From a checkpoint of a small transformer trained on Wikipedia.
Size: MLP 704 GeGLU, 11.4M parameters.
Architecture: RMSNorm before each block, rotary positions, no biases in attention or MLP.
Training: a variant of Adam for these matrices, 367M tokens, 5600 steps.
Each number is 50 + 12 x the weight over its row's rms, rounded and kept within 0 to 99. Layers, rows and columns count from 0. The size before them is the row's rms in percent of the matrix's.

# layer 11 attention value, 256x256, rms 0.106, rows 177-187, columns 0-63
108:51 47 20 45 55 40 51 60 70 57 50 57 52 56 44 40 49 69 39 53 44 41 53 45 70 63 43 49 42 55 37 47 36 52 60 45 75 64 50 36 58 38 52 54 51 67 56 53 41 53 31 60 51 53 53 51 35 43 50 33 42 60 47 54
092:66 59 48 39 65 38 49 62 61 48 47 52 76 64 17 41 63 68 42 50 57 54 20 58 63 45 35 35 41 52 52 32 42 68 46 55 56 37 65 73 53 45 61 67 54 38 52 35 45 50 42 82 49 48 41 56 39 50 57 33 52 41 43 47
094:55 56 69 56 40 61 39 67 54 53 35 48 70 56 68 48 52 58 47 60 68 30 24 58 46 38 56 50 66 46 32 46 61 47 69 44 66 48 49 68 23 56 58 47 43 47 63 54 59 35 64 47 54 49 68 34 55 39 62 46 42 46 34 44
111:53 57 55 53 38 20 54 54 29 54 21 41 49 76 59 53 50 42 56 46 49 52 74 45 65 59 68 44 21 61 41 31 54 55 68 54 47 44 55 31 31 58 66 53 55 51 45 50 58 46 77 45 48 46 60 47 43 65 46 55 21 56 28 52
092:59 31 37 56 51 49 75 41 53 58 53 57 53 37 55 33 47 53 58 63 64 59 68 54 43 36 59 23 63 54 51 54 56 51 31 56 85 54 44 41 48 40 39 28 43 30 58 52 74 46 69 48 51 41 51 51 64 54 37 42 28 70 76 41
103:65 43 38 55 52 26 38 49 65 48 57 57 74 40 66 43 57 63 49 53 45 44 32 58 61 61 44 59 65 21 41 61 52 45 41 42 44 55 56 29 43 36 49 41 56 61 50 52 26 47 33 62 44 32 70 39 39 42 60 48 41 67 50 55
108:69 59 39 48 43 41 50 43 44 73 38 65 63 81 66 57 53 66 70 57 46 50 67 50 61 61 44 44 34 38 35 54 54 26 43 43 59 59 45 66 37 50 18 49 42 28 53 56 54 52 62 76 66 37 54 40 40 61 46 44 23 72 56 43
099:68 62 29 48 51 32 50 66 37 49 58 55 65 83 52 57 45 71 54 62 54 33 71 46 60 47 39 39 33 64 46 60 59 37 44 50 66 61 57 58 54 59 57 43 52 26 50 51 47 35 49 87 59 48 57 49 45 70 67 53 29 63 53 41
106:41 65 60 40 52 41 64 59 40 41 50 66 42 65 41 76 62 48 43 70 33 36 41 45 56 58 68 40 33 45 51 61 68 48 62 37 60 47 43 65 56 70 46 51 51 45 44 63 29 53 52 75 46 54 38 51 51 56 34 60 77 47 57 49
111:47 48 54 52 41 44 47 45 47 40 38 50 52 40 37 58 64 59 67 35 45 37 59 52 52 88 49 55 71 60 35 38 45 30 48 23 46 55 47 13 49 53 58 40 32 51 50 64 42 51 62 58 35 37 51 42 51 43 31 61 68 46 44 60
109:67 47 62 40 53 56 39 47 33 58 44 52 51 70 59 58 55 39 30 56 47 66 67 49 67 53 64 35 44 55 54 50 56 64 45 60 56 56 46 50 49 53 58 66 25 54 43 37 61 48 76 38 52 46 59 47 47 65 44 75 44 37 41 51
# layer 11 attention output (transposed), 256x256, rms 0.114, rows 177-187, columns 0-63
121:74 36 35 47 61 39 59 48 58 32 48 43 61 65 38 42 37 26 51 56 59 49 56 47 62 37 52 55 55 69 74 06 25 33 43 42 51 53 61 32 67 61 61 52 41 45 48 63 44 55 54 46 53 35 63 60 35 55 53 29 60 43 67 54
091:70 58 55 36 60 72 66 53 38 61 53 62 74 53 59 65 48 45 60 51 46 37 21 68 44 37 41 43 35 53 52 23 67 48 58 44 59 59 49 72 44 62 58 61 48 29 63 56 65 58 49 39 44 24 75 49 45 71 50 44 52 50 29 40
094:63 58 42 48 53 27 50 51 53 74 36 31 67 49 48 50 47 45 26 55 56 49 26 47 60 65 57 37 34 35 43 56 43 55 67 51 57 55 64 44 43 40 60 64 33 48 45 60 57 43 38 54 33 45 49 54 43 46 34 31 56 46 40 46
111:38 52 78 48 49 29 36 49 62 37 59 40 13 47 68 52 52 58 48 27 43 48 43 57 55 64 31 34 46 48 43 52 51 78 40 54 52 45 61 36 53 62 58 37 65 46 27 33 57 64 62 56 54 64 48 40 39 53 14 50 41 60 66 43
092:67 38 59 51 48 59 13 48 47 37 39 54 38 37 38 36 42 33 64 66 33 53 60 31 48 51 42 59 45 54 58 17 48 36 35 65 45 63 38 51 45 41 46 58 40 54 52 54 46 36 56 55 46 61 50 48 57 47 44 52 44 19 57 54
108:56 43 53 36 39 43 54 61 26 48 67 55 59 60 43 41 52 40 78 56 61 64 26 46 46 38 36 47 55 65 45 44 68 57 60 37 71 66 55 14 61 64 42 50 53 44 62 57 52 35 57 46 32 37 52 60 62 29 42 44 52 62 38 42
109:45 41 48 70 36 50 42 40 60 22 43 53 33 67 53 70 57 48 65 53 68 49 54 59 43 38 53 40 52 25 57 45 52 40 57 52 43 57 37 38 37 43 55 58 62 42 52 54 63 53 47 47 54 53 36 45 56 66 24 50 23 61 59 47
095:64 51 43 46 45 38 31 43 63 45 43 45 35 39 71 61 43 33 64 49 63 34 41 44 49 39 53 37 28 40 68 38 73 38 36 54 43 43 64 59 49 57 44 41 50 36 59 61 47 64 35 54 56 42 43 48 47 52 32 57 52 55 62 48
109:51 45 44 41 37 49 40 52 49 44 39 48 28 38 67 70 54 57 53 54 48 50 57 56 29 42 74 49 45 63 32 44 74 62 63 27 61 50 63 46 17 52 65 56 37 43 46 67 44 64 61 39 75 48 31 46 44 50 48 55 33 64 49 66
111:47 46 49 60 48 51 39 48 72 39 43 58 48 44 37 48 55 60 45 58 52 55 59 40 56 39 59 46 74 59 37 59 45 38 42 46 48 54 73 38 51 61 56 58 49 65 35 38 48 63 49 52 37 50 60 57 40 51 46 39 61 67 54 36
114:45 50 67 53 58 39 42 58 52 26 32 49 26 42 26 66 62 51 44 48 79 47 71 56 57 59 37 36 63 43 58 61 60 54 27 54 41 47 66 54 41 44 49 60 75 60 44 51 49 52 50 70 61 48 59 52 42 48 35 46 71 49 53 52